python train.py --num_attention_heads=4 --vocab_size=8192 --hidden_act="swiglu" --norm_place="pre" --norm_eps=1e-05 --rope_fraction=1.0 --qk_norm=false --attn_scale=0.125 --optimizer="muon_variant" --decay_fraction=1.0 --train_tokens=333600000
Each number is 500 + 25 x the weight over its row's rms, rounded and kept within 0 to 999. Layers, rows and columns count from 0. Numbers have three digits each. The size before them is the row's rms in percent of the matrix's.

# layer 6 attention query, 256x256, rms 0.0325, rows 0-127, columns 64-127
130:524494470481508476481485504420498537491492497535526507509481508514518505499485514501467473519481522511491558480494484531543468520521508499473482520465509473483480468516520536460510493520502498
074:488518497472505532490474515515481503548515495526505522470505526521506516501524492475472559527494481474553490455490483481511542525465508478451507504546506454479492476438488481522540450524515469
095:494479542517530470494542473514533428474500535464497521541486463525498455492490463527506471452517491494495468549520464490508477467506481491538544477491475488493498478498519478479500483524474461
092:488523551486528524513500522532480525469489514508484459478492454501482483536515500509466523511497525476499480497448509538470505500443525476459513495466556494514483503497540515521504436524489509
086:548497459477477516499511504473493512509464497504549461511497504511469535534531509474484466460479495479473508478525489491491503499484470476508503542537507505454489487478500529482499486487496533
094:512490503485479511477454509510532507480469488517516517473450539455547504484509522479509448484477540506513525463458480516493498533505516465488467484475467520526445469512490487468477485480512494
093:485494488483527493421440471471500507484446473521498516496501495496550483440495496495496492504460523503496518519482479480539497553490512517491458478471493540493526450524471515446475494505479496
088:479495476492497501503485463467472468525499536498506511497508514452532522477525526469484515545521515510518463437529489519577496523523478474519486510521524500501479483493464522486483525490531528
105:526507478502501496516488443540534514488473523499484485519465526529501482499480483469468516445471489500531478517501505473502506514482482488531553458503510504491485490524475459510582505500524510
097:547475500496536489471487500486519486482492523498450521509494476523494489514484477497473462494529452482496470554508485477512518520500520452519517485512486500507479460521539540481501494494480454
089:475500485511463521528511525509462474486512439513474466562467494515526525499518519519525492521486515499461496494525510483546474493478540471514501536508510464469521490515465490514508496505509505
098:495529559483527461496534462504482497484512482531487538495498503502499524488502510509485516546502477518494521474520500499502513489506496497550484496449469516480511506491539488470470556491487494
103:487516531475487508535460480452466501559482498476511524525499480522517521527484485493454512495531528513510545510468493500481504422514495491505508469517532473463518502464469559527500526503526527
103:466524465496455516486484495498517478473517504524512531507484483481500495519496477511520482478464547513431506542516484530521494502508488467470542466497510506516483504493507498532468516461485498
091:495495469487452459501497530480526451518505474494535472507492474512524514508509532535498515540506558477494500526470521496519493513502484531479457522465469490445485471538485482492457522503522477
090:511499470460523503499515537491507457489509527502494498513513490471504532480482504504470474503482497543521512571494495499469467486520493522499459482501437478501437527532508494519464545484505462
102:535486472536521472483477487478497461529479540492525494534529511531498486485473512494500484468460490483505543522507497526504510489487499508484503517477518502501498490483452533466483533499563559
088:516466498547523545466513531500462514484517508542529516481546499486459510500515494488511473480507485476504463470513505453482491491524510486554507520461517497488493422508550508494504512447463490
091:484514497510455511493522478467517521516507529460503536488530478459519470510497487500487448470461520536514458510500460491541480500526497489540489425493486526470515497464505522509494478550471502
093:504525499479470455516547519506486483438510478492460498479520498511496490506510525495515499500520492494524482512517526518543479495496492484517498455511471531471532513467539507536511501499462472
096:531448458502502513475495493463510491508465480478511488480538461487513499480552485516483506546493519485517520558469493476507545476481495498520442501486500505527504488521470489454517481477527530
098:526514555518530457504485555503458467481456487478513488520536489498520504463482494483472482541496540461540525491520450496527508495536491499520540509405489502503511517509451534508475494481513468
091:515506527518505524480503516511492504452557542477491463482474518499514520526448505502478487470480498490491503493468497492505483494472532505545498495490531484506499507490513490526512497537511491
099:496507531483503494504501525554519539480492437500492549508471528473508483511504476490519507486547515498530445542493490495525541508510511474455481487511502462521456489522575492542522493469501501
092:498472473477456494507456505442486440453504492503547510523549503516517463492520505525488495498464472490523497478495467467466476527491513533496485467497488438499541528476448538497479488476488485
093:513533502515512501486454478498519460478490532477503540532501514496461509515518461522480510499490476540535498496477504490508460488517486516519490493491490518496477474513552502508503488480523530
107:450476495526501515518528459486444491509545507465460478512467527522497502523539499485498498490505473509494511496521498521495467489467520500492489485519511534502502489495491571526521517485508505
107:500524480444521501525486484530522499531427506481449497495513501497524481505516497483498488489496452532502525524458484470477478508528513498510460493501498520518473508457533484483472515504480517
098:513528510542510510480506499463538505499492521505482480535468496526479500493494512510485452490504449512510484507491465510495467522492485494542575517503480459494536511476522494490530479496508503
092:523507547502471525536487540481505482485488490504455520502476481504529498510480508496486515470529487513498484531520479439469497502415487520500509511511496504504511525456493477490520524499489522
100:475540450515488488453510528497477471503504500521477509440467476485524474500491529441511505505536516458475507479505489526579521524521485494515514450479491484426537473508479504497471477504496503
101:520457493466500443522536495556477475507525479512529526508567487488527445535512515529483499527467500499503472525488514468521494507509497516496455458513499491511473501517484493515534538506502537
096:511502505560487522505523472506503506515523464451547510482518519491532492529495528517527496519485472492482502490506478454492488489482483487462498549535534455511457522527521507520514508517491478
090:483492478504461524480474485482501470512524478497504487532521484496517479479471501527508513505459485531509507495489487508504519534538514473521517487508520511521542513486509494570524501459529471
104:465492510516520504507487494473505482501509542547503486520495520539475474513484496512511507515524527532534516528486466499474494551505515497538469492477537529497501495512520487496513502496494530
098:486512513498511490514483491508532470447500545489465559502493524525458503521546513485485467500510515508513504524495515501534478531504488491505485492492513513508537526493481499459533529518509463
099:522504527499514516480499532550498522493479461480511492514521492515510480492499474506516488525484456517487484499541527512477532508473550496493577462503530528556477489469533494513543507502488474
099:447480508488522512557462494528520517526494514466454491519545455535547486495526450494471518460521515556512531463452492489503469469490499478481503473538491495523505510490496565472498533508510557
098:523458467471515464496501480499509487524477487521472496497524515506479493486499511516463528510539517529543485507513500506441504500468495450472440487474449548501476528501485514477469495489520503
104:512488476505558486502513496487521513526517478531513483506471485498536516495504513502473485525507517476517508470517485520494487492463523525488514497506505446459473449536504480516481502514490514
095:466498516472485494482517522510536501490476490496510483497512513534479514493497484462512514570515485489524549485521494478498502470499511539493467487509508491507533482528472539538493521502510525
105:526479508509517527483519491490510557507497525491501530502529479503548508507496484516507494489507469512559507486524512511476496520532476516498512501444522482530532496504468519441497522523453485
097:495503470485493486481479481503505500522500488519452479468475525575467486521529475490436459492502503502479462496527542482500463519529454453530557522506531513532481458485503545489527546470541486
101:494540471507500511524520489535520449514517525513520503497477501497492509433457514491491499483450532529498539511527509513509498471494514567496518469513529406497481522482485477531478492534514458
096:456508498503534504501502530528501523506495511461516462555479505484522502514555479543526487493521503518481516475537506480548458489487509481516532475485520469471490479488516502495499482503495535
101:495530495494520487484473457470455484521535478515504513417518469507483484501458512533515506496508476490511461482549530544459561479499518496468502492534522509467454475505454467461510524506523500
097:530516470481487492488547511492522488528498473501508468453484494519466513492520483479472478499503521500453488578522536500500497474450481539481490507525498467474495476475503482484502507460466503
100:482510526505480492495491502488464456506467492534492506511511518494543544474512507473488485509523546517501522515501502478499521551473507484468519510521497480417520503505509539520533500450498483
091:475505503520494496465485474464495533473484530514491478533526529471457524498488480497507498504511485472530517475508467501565531472498512472509492441524485508516512510503495505452468534513497535
095:540533456518522511480470472560514538489492471505484558504526501536498488462578514509506494464519528496511486527526494477460526498515498538530446472494481506484488521512508521530502532509478509
106:458515479481532529574564538555498455473531522490514525497467505480482498509502511517525516503512480489523493514455522494489521508514494448491548509527477524564482513516516508499501499471467477
100:484515511518537484509539490513474500494528513501463488516509538526507521473501505498502473482506509476512488501515510523550486481521478448544516465502530478464524480482506522530463540512516502
100:508496520518503484523511480507493520460517500508480515515494505507516545513529441487541463495480495491540527520509496473501496504462505579550531464496458517495484559478487521456501499517464491
104:523573534483495476451456472477466474499491530515503506497466495470529531475472525526544523540468538495500501518536501556497514487479544518505459533492484447518470506521526559476468529540463525
103:492499539489440493484455488485459458572480500492491513501528517488504487512517485506544495504503504512514555472488452492526569501548522457488497504506522486517521507509499482507521524509485512
101:508482441450513493547492512524478567521520491507543522458503527497514483491512438453489481539491483515530510461528510513501470522467522459535531474488501490544504448458519515480504510503530490
102:537448489494464512475525519500505498529498528490479497511468496490505543522522515492492533469499477508506514462561509493505519532521512516495467518516482481512481492469474479498501511497527445
097:509494495493486465522485516504535521528515491465504482524469520471459495502505541465485530513467469510503557484515506505478502478481530523481487519493537505521473460516514462526518462493465551
102:490483488454487585543501475467426502476451479506505472488509484511533498469514501493524531522513518480456548491472501530531551435510506515532475500535503490531479525455499516502512512498511496
101:490491515499485539479534445534519472480492529515499515499514525531467466511502482538491464498494484485499482478461491474454521504482504502519518526500483514543490534533493491484509524498495516
106:488525514453479469498485514539507528532523499507522492481513497459471453518521494448503518523518472534498485476549542467459492481543519541526506512501489505520470465531512528527514521489467507
105:498515485492503457489542484522499484468490472472497497523467471522454488491444483525520510486497494533488507489450452470483460496499495519513510476503442507464461497479427474491494502493485462
106:495483515467501479488514456507503546491505488538458523485513469522527490450512467499486532470516528450488515494487490525515478464487503491530518537505495496531472527536495466494544503493475488
096:483529476471537453495470537499513548516518528492514516447532518519476465465497526523525521503503511498514542469503533544486487510551504501515483502511422521524504465528480495507549508498492463
109:467474506501525492479475499479501486506497533505518528515465494515545463472530526488464498559498472470514544498463492474493485502510560495444514521483491478487497507527465506525495489519470487
071:520491431506471500536513536481525472500511457498526511502484522514513482463477477496464507491486511505546501466502471476506485502458464549487475523480508490498553488483488543517490504526501472
103:501550506476507507504461499507519462480516506496490497487502535518464551532508492502540527471504531478485458492519518469516478483497466480517511478515470510473495508461535470492528523553499499
092:475469465545469500505509520481497530438495489472522494444486456520492471465500529524461474508505471536508533447490487533479466507497513527521517479506512497537473513499511527511499486487486510
091:524431464480493501472491472457502487495436525522481513506485464481522476478513530474497503490525511481525562519522493474510530496461500512494558479505529485471495526479498543521510464516555494
100:504493508465505503514474492509525520465494477475498469523497498489526485463458500521514517515494511476492532467512496499465494496502523542457503537451468488494490489511534497502510497476463470
088:442504541507531505494489488458467504489482492467462501524476487503552515484499527483492493558489470493550529535488476470487495466494474498467439495459475474504504486543517538484495507468495477
096:486530509533508526510513476460475483505503496490561544516486478533486486474513489508471534493471497446469515515466526506499501465505509526530487505463500469469455460490510443523476472503483460
097:465497497534504526502498536519485493499476468469477483446492459489502517497522522489488474503494521475474498474496510516551484498544522519482476472503468508449496509499543466505525503490479485
102:561484518515482471467517459508542510525474533466545526482492506514455540532481505499462489469520474518505470525516499492515520510459493495484534495520510491476502504527520535489527505515474513
105:508510485534520510497496540495527487524513474494515534511466458503507486460520486541496507522548511520508526512491505474507416487500491531519523464515513444531524516495509552480538455439508490
095:520515470501490521513493523493468513495474505496503433530495496511504499522509511531533524523525521541506508484516499516498533465484450493540475499477435511541498550490514528518497521521473482
103:466506500473492502518489524519517477492475456495546532498474474483502488495498528530496479524505496488483525469476535489494512516486461478522516486499521539505474515534490521491488482511510565
106:452560485561506545480489527496471511480508523515536497479517494565538485508493474469479507503488498529501517527529488480497497516448507561528504509454495504449511503491513503492516513508484511
096:566504485525538479480471502509506486495472474468556459541451437494506521454467520500479524530449508504499531513545443470472522463475501520492493468519481512437540503545478536511482500472507484
093:508513454455459467485498476529528508479540518498517504466512525465528492502493452478508521498520489504518492537496507476455483485484459509483464525462499477441487470476527508495526516500474495
095:537472502458483526511530489491484487499505483494478487476430512499525480483506491509472532505450550485527563499495467522486499545490530547505507491470515502491509496494458515514505537506487525
094:528557476520500486501465506491519524527466481489508530483514479478492489507522514506478528496519506510506529508454524525494474529523491496467512499477485484501463501492526473487498510474520459
094:498513498514510462521516497478486526526455486497548494559476501513541507475492559489471489514544527521542485494509510480491507487500490461550492468466531542526550518515546484519527504470501489
098:514470513516483498519495505505503509510465470493527511489477525518452499493492470492519483524490484495528468499539519500473488464474495451507537484556532500444515529491511499516544487493508507
103:509483480525491494508488515456503511497507512438509506473523491507518527471548491502511495501514524500505500505498505477487528514470533499517461536472504509539507494528500514445505468496503490
102:486468531508481470466500480479505512486476526501558517450520495493506488456528504490487489480585488531497471487506501467474582486494467477492482482525526484495479522508532548502503507534533509
105:462492471487517472473502544486504437499510507522526501518525503519481486513502497550488459505496512494456486475433511534499485507506522475502493531501519511524505497508512526484463541508450470
103:460522507497474546487470492470534517523520495502460553495490540488491508494467501513518466496501501473508486518522503513466487517525529510500494469496510525485492501465517564507536458543505479
107:468508449448480521497472507510512497510513493497460506523478531507510495527527490558548542495512487500516525499529504516472493494512496477462508507491521476482523476529487562494491541469506498
112:502479568507526484523439480468498505484516479504526452535505502518492506513502491472479490508501482490439500468500496502478527513517469494509483509470510497512488513450523523519473466487547495
101:465497441439484491503501488537465501487480538516538497487503501482527518473509537459484489493525488485545498495500546478495497502469500509467513494532512526503492467515479516506508479524521506
105:480499485484481523494507465507515522528498481500498521468475511487516463514489450518496441532535508488500488520518508505520497509490493533486529512537492510536462522494520446518595503478495534
099:532498486504461502513505536528503502459499516493524532524480512489492539501459504507488511482524504513526439450531538514455483533512511526455548455507529539504509518522475469488526508477535491
104:525497526486528517489490500543446510484541494513510489484523544533484494524513474485509544490528492522481548514494479483483535542490503484498461519506528503514521511518470519507490580474455476
108:490502485531501531513521490437472509505495485529518479500504497536476443501540506486457495501524511480493475481495495522498547492487485477541506506499530505510493501490455526510482493478449471
109:524499501480494497441513515526497517506496446504490487485506505482512471533493427508533537510524490490540549515498492542440499510510480483502450475525496496492507476497499505443504463500478503
102:549504529513471498519546493498501503535504474494470513534462519495464511555511465528515488470458505529467484498517491509507490465474489546522455513506510538513493480497439495519478487469505480
099:488514474478468518518472511504511519516534534487498520520491463475457541526481549547499517507551448502487508499494488523488472484489514561482493504518474498493501529526561479461470482508516476
104:472493464503503513547516477483452497535549484482495484540525541495465510544468482531514456466447463475466485495506571470482523541529474451540485530491488525484507473509532512471526525544467515
100:526500550483462466547531479497448485505523490495523470504540515531486490489523466532493523489473496497482496481519509500507527488443478485489486514479533507518530500520467493538527442511483495
107:488543511562461481478487480532499517511507471497440472521574529482497488479457540535485504515550499486510501485511458537497552512515478508513521486537495466494515517474539525513487473490504532
109:493487504468513500513493459488509515495553500516482499525483509448549543482534552498516482482480530488513472504531522460525515485502507452518521486474473489563493488487477500496524525506486520
099:506564487482531503518523531459473509516523465465504465531529563463495531522465489547532465504513462524506442519510532462513501501487490499478533471517559507512521503445536526529527504488472501
103:464417488495469513511518505505455494477508498497526469507486480505526500471518534511456534508481558488491519483457522504473463494533536499498475508502499524492504449512498502536501520496526489
104:518516492499461497476524495503508523479500493517581518489487476457510516519535518473543558471497519496520514490471491522545483528490453495542495547482503484484517530510470503497514503531533515
098:502530532545528476490541530490560465501501468479500479465531506476506486564466455494513481450527462538478481502489503501487515540494481499534505495505541465497507490462462490480491503513469505
101:492506468489511511496505517484489460494509478543506484488513510496535534529464478456509523545505465514531509518470496439528523505514527497491484463554472491514471495505508500476507470481522467
107:523481495495492497463477476548527494472490516481469557531514484502526450478476523459451524427480515515470471520486495509535522525540484473466470507520478511488512525555495544488486507495474526
093:533481493488528480494523557474522546482551505490537516540513510508463564566472520490573470449501532506515481545530535488536488475518476493501524498515472479474483506493472521518516489497491495
099:512490485524510507489485510512525502515475524492481511478462473542480504515528468474520473499496484514469491504445493491528430497515507492495496501462489504523501503495472493494490541473498525
099:504517503457490494512505449516502523531463514459481494450508529507483487518519509460516584559486514500541485488504500529472544514466520531467492517514532468494483507505490472539535472458487506
106:535503497488496524487510490526455473543514459481491473533468482468495514481481527530483518508513479462513487492505487455530520533507473499471459499519520529496513519507466539517468488521488465
107:456471506482514491498470481509467460513486540519498514506515496479504541531471484536482481497537520512502468516470486499507535483546519510506497553451454504535482480537495522487525517497504535
103:493530543477476499545499473500478528490492520521424508492527549504487495516512484483471494483500502522505479494530532479491522511512494498481481501533563530496537491462546520499522524500472531
106:519493498521486474501501504489524531515502507495481507544516483507457522532509496553508484481521530511477476515516471481498497533544513521517537462482510489495522520529509490501487510524544527
101:523504510458477470503531513511503495481495516511493502529489466517499463476512535518539467481458465519528533512499501530511495470475504464524487512503479506488480473523519506512511474517534524
104:490526530519471543476513498506497477446507492524532510517506564530489503532511484542516512460496499462478488499496517480519461521485530507484523486500477487499527534524467477481461558481479501
107:459504533472520484491475548441507493500480498457478512545513502495459529497470510480490509522506471509462487494484467521504498494500529541515477531515494513509518488508494512521506518507510530
110:509491503544465526494479497465534497517523455481482510477435535513451509509468497522483489521502521496515497500531493527472493512560490505519480532502487516464544496524541541482469510528539471
109:502509493522493518470532495428504529520527459535503494449516487513535528517511487473428528507459536516458513519498451489482529509506508536492503495489496480491490512437482500501492521467498487
110:501438481493499519474486533480549492473519471493496513556438487534497482484482491439520516480504462484496474512541525499488472498473482481508506538476519520506510517512463475490477506460491432
108:545479507491518515506511500479486517500546494444547461497505506486461511491521510470527490465478527543491521480457523471506514518467522519476484497526482537542545459537461474502500514521539507
106:478536486509497437530504502515444470470507501531515522480495534440501490468502538472507487505527478516482501490509470489490476486534474523515514514475521454542504510478480478484480490498507478
104:501482484457517503510486539466492509490517510533477508451486509519536505485544535499565504522513411483548485508506504531453452509542499525493496483481539488527489499482488531515501499485466501
105:502511538473512480456507477496515473487455462515482487478552475514486470535487516530510445464502512532482526468500532493562451487520488492507522469444496473493541487472489494535522533536497507
107:514522476504524493532544510500504490490553520497474499488483431524533503545501538494491479498506454519468512504509510481519492538507523465502496448505482469526505467576517465466520532513458539
101:535484511474511521501525530492486468526526520512501537505512466523531549498478503512500488487426508505579531536501477499502493501490537505480503541469489519500467537490527563530482510497464483
110:507514549501563523550518482484538528515494472494498478526472492526474467488535455482489520514435508485509481457535481502498464531504505529534508512489526509497518516515530496496508492449467506
# layer 6 attention key, 128x256, rms 0.0345, rows 0-63, columns 64-127
087:519506468476494533544531497522527546492516497496463482506464489463492456439458489507496477477501499535487481487494501513507500497463476515500437495526531485500486534506548503504510496490529523
104:542492460482501492498505468438544509498494502520531494500490519457496468475501476497479518468469514514488525454509520521518528490489527532505433515515481528515481483480524514522456483523535534
095:467480484482456545494517506519472513529559444508475496533471510528508515478501482521501483517538523481439525482496519471510501555470509488508534524528475487523497520522526555530523526459499483
092:491507497539504475468514468492522477481502526513473529491537496494499514526515452449474486475464493467516480534488525496504517523575535511505512471484435502473509484485514505518512506505468513
095:484553504497502510493512510487502508527482491497421541491502521500472500482457526558487511515448522511479495521495448486497471498534513481464505514509476537529522533551504502557451533506487456
095:503511445473501515508490516479483488532462497512529522482531501475541487501485490543461468492491522532502508490510501522498503498516503513476462527526527489509482490510526438506474557525527565
091:533528453510456496538523516511481519485530497490492470544492475505470508485522483500456484483503551502464447511523485524484489520513496488502518481531512508507509526475518464497500459515520503
096:498530488509486554480472493544529463567496512520477472522507497505540462458507484478485497508486478506486449496483476471476515455481502534478478521509470523534497487515508524499530478525515499
093:458480501521552471489482491516509493574475508506497482487525527538514511486535477529485502511525506501486507467460480540508510489519474507521570508481500469503481495456488511441500473532519501
101:488496509519508489513506493522478442522482526544501484465500546501521476481522511522509525518484513461479524538452505447471493497524450529487507462517515485518444556519499502484497515521516529
094:524503525490479478445467509511514500534487523515479477459508501501530536503508487503468498528526516481500492489500507512468545491508484506482470502486512498489480507472508483492483503507456500
094:486522531443489530505503509451483499489482498497507531507511465522500509525508495493514471515516429463480510498512509452485509510511479517479546477475510461460449465530481490527525450547491478
097:546516491516464537520489506487498486491502510495495493516505502552460478501492513518504512503470471481492494505503522476539527527534537517481530540439438497519516491486547542474479494527454470
097:468507500501481471505529526491521489562470514499530502493509473534493509489505493479504518485514489499495481496462484499512499426523497454548473458504528439504487498499478512494480537477460457
096:474507487479493523488501516483500480545495546496510520484494501514495485486503507513500514520448517501490515488490454515535501501493542470495452529494493485487495495539529495483495491507514455
097:546501529490493502537506457482464447485478506501503508526473532510542522501461511481469477521535493448491561435443478511484519507508497490535515497494513551540537511457458492466530488529453491
104:483490484550478446518478511503513502507473500511523527526515484498538488504474532531500495506492489472504461525514490503487500520525524510481452467518502478533501503507521487524513494515539501
094:510499496494504476472454479517492479519477526488505510509469511491579545467438487519444468490506584478491523507516512506502526507471499524491495426497448514507524514540507513492477476545512498
109:499492503489511501500489462510452476510495487471461516520553485537498460565501468555503526539526501474517518516489508470477516499478490519514510538494466485509485506485471525509524474547496521
100:498479517477509527460515446495501462550513503441487495499505476499537506539479479529500495541498484558523543492497488492482507480525507505548494537467484512490483474520495497482472517515478479
094:500534484500482495492495514481496551490535456524472541517512494582479494479497540479504489499479511525505472493461482515525496487490503518495505479512512490511513491528545475493494499477511539
098:522514523467474539521510542477504525509504546486453531534497557508477486510485548498559488491487541527526510492489530480540476503502493480434469465498506478468506500505471509504480486508496499
101:502513498497525533498473463500545512488491488493459527502544478450491481507471469507527533506504500483491446480515508513541500512510437501517508502457512470450470482486474483461543425500526515
104:536504514478487490508502474539484521502493525509501513527513499502504504522527527512515467494509451494525511483481501495511478495509482488497450478525464494525463486516462541469428489494472508
110:449500528483514520499533478546507497472477534482464519465544483522547537500480523526480510482503490510488481511510531501482522483465500427529478555547480496536485528514500475504463504466490538
103:497496477469487479501524486444485537514517487513462515517528468461588499456473493491520541488535465512500505494528541536484518497540564535465549480482474500463475473504463531505426503467503495
100:556514508469481501530499522492492500456486508495464517466540466466477526496510525459457536526484519468527534478504482524514457472541489511504515516512466501472477523532495523469451512466499528
109:531497520532507491496491508534496477514537537496515459521483508526501530508507518547471526476549491459484526486481517479483501495478502526489532518517515487505482474492539536483401503498493466
095:441531492517490493477507490522476503470484500472505484559528491479514506575464513544489544482490454493491493480473514527505499499504489522507511533530489529495491491519528509505479521513502482
094:507537478506476514522529460489512467515519506476507505524489540478518466488455470548543484482492517535500520466523487513517454515505539527480452471525491519486480507512513495520509469528524494
100:492505498484518503521515503533522504523466522538504532471494440491492520516484536515551538494474514543502491502475461485475480500518466517514515512486480517518486517515515499588538504531527497
109:487534513505476501510483503515525527511527504463498515489482475498520530502524544509504430497534470530505488500470495446466488534539480520494515510446554508482516523487539453476493497502490500
109:485537499498532528488499481536486509493458495519500478496504494528509470516517550433497488471496527520492573485500494514527480542484523481514550476507519517514509517488541524497473468500491479
099:513496491497464523469511505524517502483501531508528488459489478516531530477488510466514504486451521501499498494530499509495478488458516500500451504505533493566483484502537500526491471481486500
104:481492521547461505506516483499534523475509472526480506522529490495540498503522461490499483516483480476545475475501471515500504474522513523523527481494500482507490509476515507476479491496524508
100:488449469502502570505484497548514509447487503510520495480471468545519474523497476517525464490537479549496485436496470498545486543495572527509498550497471533469500534477505530542535495503495538
099:463491500487506501514513448480525503489492541496498469526504506481551519494534480500458495520486500455522492510528506483505466485493452488502487487495502482493476489496500495496504532518526486
099:509523511536538502459478493487521490556499508540520444493503506503427502494469498457468477510494461477494529529481438504493513493463548497506502521514518506458530518513523475531475461489494510
105:498501525499472484523486465477546476447516498500507495531488458510537472528499512496489494516479496483485516500466470479544530514468497473484483510502541492526512482539481495474515516474505542
094:455523459488521535488532514491413528544453499482512486503539474496442542509492506493465491505526490484521467494500527496492484523461475509511497524485486497502541494496534446484443518534500498
104:477494510469511545482496483516469532523551493488491514518495482550492471478486495462481461488545532460505489504478493453512465496500522482548489499502490501487501470520495545472502494477487436
104:554525472516497522522480528498477519480450548515475516518480461521465502510454485490506537511475468483485481511492511524458465526533471494500484507530484500537523508530513499484471488521509483
098:510498479509451500505510460524495526526502512510512571505444497512458471492513487484444558486483521506488512477502481534512511489487531533471518517444498523498496507492562523531508533503473524
094:466492495504503483529509508458499491520552487503507514489500494565490491493512500512529486495523505483486485454493502511506517499437525483487506445517470556507539523514500477460531490478501551
111:539524486481523497501518511498479494523507508514529510453479501495476465504543475504545473507514492532494474491512513499476503464534491492493506443530500537545491513509520538502506524499510485
098:489488482549521490511498497527541494476451508525466500463456507496502539507491489476495521498514499488528516544538474516522493496502502486501483495545535491516485440522570482487531516512482488
096:515475551501495501487454575499493478487518483509503519541488504494539508480481569496502488492470463488550537470471510486484558539496494492478545475549527509493488497532497496526489518471504444
104:476541536519466535517507518481515461472489500505534452502465482522494483460443482501502438454506489514511551476525534528538522479491491477526477524505476542508515494478494494514514529530505465
097:509491461504504527487526527515527507503529489510473479464522499511493504554512499522509492512483541506489522481520517461512494528506466537463519477521519520503535535493475469516424469467541492
093:522461452531485505524505470481523477506479516508587546558474499470512474493508506488532519486503508478496473459516466500445513520496492476504538528489534518472476505517500483484488521497492546
101:467522506484549518505463487509545531498482534525504517488474524466465485510490472485526450465493497544464503476484511546510491488441499497495507519458514492516500480456472529468425487502543506
099:508474502485506468452483471482485527512515478463494498471494514499500527485463485485513527526448485503511483516492481467495535526497568513483447520494480505525529543451502475538536507500544531
108:513492477541550501513515547487494516498454480518538494495514475466508453483526491512483505488533481502492488513537494544477494476521523492522492487510542504502536488511520478521492484522525523
103:507500487491478522483506482535526532459521536520527503461532468483528516488487529551480453527511476501562539453496488455492510522492457452473497455496497523464511494497504488561473506480541468
109:541518501458514477487519482490515491456481535475473476484432486520510493494511526522460512498536504521510525537522518508514499488484507515518511482493502513502497508516461475513529460494492492
103:501524564528495495525499510496501504527502518492495479527485492482544522494503514515483542504509445485531491520491538480539458443467496494502511546508460507530482533513498526497526489478504472
102:507491491515467480477515461482490462511490482478504468486536500461523455523529505521468506524475551507466552496464502519486489497507515509547495496543525559503489483509537528513499487497441506
104:476452545499472492520506476490482491483461462503498512476477476486521488513472542489471466481551512444525496509463496526519482532526489512568557511499469445510502510508497529519491507456542461
101:513516528530540506521437525518527491514566496440475502495512490518463483494547503490527528486496526508512492582521553517439506500533510504437494476497492548509532496476484492485514442509475511
097:481547467482515466478499472452473494509516449521492524536509480508482480506515526531506476491484519513525521525514492490507515489495503513467491506572489467527479503479454474454510539483524474
101:512487463507501498506530472476511448494528548484544503520458527472513530495537474498516501486528520471506502522486462482537516526513492491530485489523534529463473552497513529497465459480539513
104:513479527517531516531486545526524478521505476507485498481487465480497495482502437530516486495490536458516481474452533512509513470507507534456487521513482497563505496479498481509502503518509472
100:476511509522523507536487464512445521472522529504520531510479526508519502540512533496493471520535480511447494513463488494463503493484533463507520478479454499487544463456488491502515467489508481
095:511462508481467470493508505497490483510480465466539531493500488520500536546503468523494474544526519522473563554441518501551537534501484439494475510462496498536451503508484495466500461519490498
# layer 6 attention value, 128x256, rms 0.0313, rows 0-7, columns 64-127
100:533512492545547484502528536475526501499468510553483475492533500470509525515494498491524482474502550526486520478522517521475491525499502464495502520479482476497573515505510431493496458485472526
097:458498512482496558511501418479490504484509563507546491490545500534492474509512529537525464491484492462470476484508484506505480535512481493469479512493476490527494524501490509481504489459527466
107:458475495535559461528494495515504505501505526531568506540511508519515514477522495494538504523473474517526487489473496483514475500505463467512510501469548504505504459491490494550512518471472434
100:532519468500470510475459498525502467484506503483497509496475485471465508472514501484496483501506478520486497491469489524511539520486512532503463500437521509449515483478493517516473547527498498
102:491459491467506506501496537496510527506458524521503477502491462529537540481491503489496506476517485564483497519519523535506485459479508472478494495516478488506466497517496481508468484531508464
101:499462466508486484476510502516464483488508494511472484475484506506496507511521520514502511525508476506500511519543518528514521500513510493473501482507495497508484519499485503477498512463506498
097:528528449516478511465479478548525478531513497534527532450510516513476473519532484533485546502532468514504525485493519499541506453504508475513544500545501476498478511475532518547478460517527516
101:486493444500486479490496517514496505506508497531506469500494494519524501461489513518510489511507511466514481472488535489516558483513447524495529481488461502479489483475515517470507547507517504
# layer 6 attention output (transposed), 256x256, rms 0.0406, rows 0-6,64-70, columns 64-127
105:456518465482494460530485517499537495493536530498496482479471524501513497536492488477534495527437509481493450496520515487478446546497492483507498470542538507470532497510537481523489462464534529
106:493490483508540509482500490454473503470506493537497498500459453494481459492499502491491499484515514504492511507461477495505517493488517519459484499481477519494515496488524462504504508487499542
111:550505496531493516462490448535515502519522482465484498516478452493487504490511506507481499487517487493552515546497468448491498511484516497514471503517504522502495485501488488515491469533515545
106:505463487513517554512525515568556560477507497494462535484480522517514471503469515525538496503467525523521495494517504517481469546500510492472484441525449472497472483509519486487490508463495444
113:539493493504470495509505490482497492451503529465509504564534464463538488493510499505481478546516498471509493532476494490485508503493513552503470509513523491476471487501516487549490494455537535
106:459481492520503506512506484464528491481557469478550520519505472493523514482485481516521481511532512462483505482511508485505494471494471504516502520508486481506493513510465510530484497452474557
108:499461529493465509516480484410465488484509482494457497442497513512506528529509472532501438504495517490515500541501483463504439551494505509471486478470506500495441491508519493489492494497490488
095:496536553511504467449513496506529507500490496462526532502518483558480487510509500444455485502525472516511535468455516537500517482523513480501551494510466484511531488506512511447533521506511515
090:502480464505483537527511469496529514519503490466506503483517448484525537522464535476485512508512501479481517487516499518516506470474509498546481472492470470467448535469453479466506472488493490
097:517504460517461525562504540487498523511501493453471498523484510504541530475518502497505443488479548526466518466475499509489522506517521560456545474479491511449503504485499483506490537460529502
089:521466478453505477460474487530472442511484471488493498540457521523466493487494486514461487509490515508533482504522529513493506521470531547518489519493481491491485509513486517514506506554544519
094:500511554538496487517508431480477485498507483532481492489510482528501545490530480513513460508475498495499495527495510545552458491501485469497464483521520505504511472508480516477477482524443471
094:516516504472448506458535517515487522506473498518493497490530513459502524510498523487481501526472469509538463516484480494483528486475477481480503524524506431514446486481493545522466491477494473
087:519506518460532502542493506504526469498473511519513465526513515518523478446477490521448503510455485512489463513555468514499519505480523499486512497531483439504521538482506487476477442491479485